Weights of a small GPT-style language model, trained from scratch on English Wikipedia: 3 heads of 64, 7047 steps.
Each number is 500 + 25 x the weight over the matrix's rms, rounded and kept within 0 to 999. Layers, rows and columns count from 0. Numbers have three digits each.

# down: layer 3 MLP down (transposed), 1024x256, rms 0.105, rows 1014-1023, columns 128-191
# up: layer 3 MLP up, 1024x256, rms 0.133, rows 1015-1023, columns 128-191
down1014:461489493530536484511480479481510512492472478539500461523452503502510499498504525482521472518481482540491454494521491514507484491483526458530491534508521517471524482465498451542508539495482523
up1015:530474497541488489514508491481498473522490460499505490496524507507508481504544512486457496503495526474486518516534497489499467503511460483484501496506507527548512474476501535495475509541461531
down1015:542482530501505508513501544480477509480487549521504528501511514508511522536493524511496487534485505497457482528491482475498502531520475492481497474489522481507527527529493474489493511508505490
up1016:493487493478494467520483531539507517542538533464533465507503499496493473491510479493457519486543466495519471505507470479486485485510461559532489528467523503494500503522499512514496494496508483
down1016:492503462487526489486520502518454558528466533498450492514497470545512510528519528497508489518548532513486505488511493485508451487490484518557530492458466497506466525465465517551526520473517504
up1017:497526524495517446504510488530542495480517531482514526493529462490499510482481470523461467531536510479494496514455471524506505493459503495515529468507480513530499540500500481470486462467522471
down1017:488513479540475492552504473479470521483524502487493492502476504514514501504580574510488539498504492524501479474496509469497498553491515546523500503498501510503492497529484514497478484514492486
up1018:530473490506529462475484491485489539524463417501432498488492545495554502458510492553486479523499516521503508508508508511497506517509506506476463548503520533484460477486480508521530494493547486
down1018:464518506519524454499487504488495485492509522515533530503501467527503495503478471448470477472503499478500592545491547514483523505488513491475477534501490465510493505531493485521474518506470475
up1019:519479466494516538465529480475553517518503508503521494477477522537484537484465461495501495534493502519475520538501492502530523450497512500474497474493499479494509512525460466516491477483519520
down1019:487513515557498519486432495509482528471471530488516476539486499515485528526494486487521517490499488485524540517532477471532502477520517543534504466501535526542509509498519495491525509549466456
up1020:495514489533514510440487527514537515465488515568497499484482495464491481458523513464510493528467496479508509522540467531526510500511496532478520487513504521509468515469511478465496473561514500
down1020:456512481488566520472545512528465548474482520527508452506562491525504457503489534513479540524470553494490487426536494499445492518508521504505512511531477515552552541543481473532474516527529534
up1021:512457517470524524519494498531518500486522513470474528535513521515490481475474485476511520490539552507460469499464515454472567488526535540441500473483511496484496539514519462511480498516537504
down1021:487469515462504466539495451516537500514524486504520500532518531466418441554538524493489482503548536537511528435442503505478475477513521474463532520521486479506493559514503459470511497532489491
up1022:524519492480540526493537550471500500551497513508545516473477469533502480511478502521472495505473533477516506509541516477433491501499516519478502475486500472478524495494528534531486511519484479
down1022:535455485510462506489516539508499490515539493510500492492494503507519490509515527533505464500478528455507487468502512502475515471514512510454488488498491533448490469470512488516450560543486465
up1023:499441486520473469502507499533509491529535479498477492505518458474450516510449529510513501523484537544520527541497514515521513529440471477486477513517512479499498469466479468456548497506510507
down1023:485510534499499528497497447494502518508511467486465510451495510540536503510513496482503512511510486448494519426505555439517525520478517499527451482494461520524501523557475516509509498485465477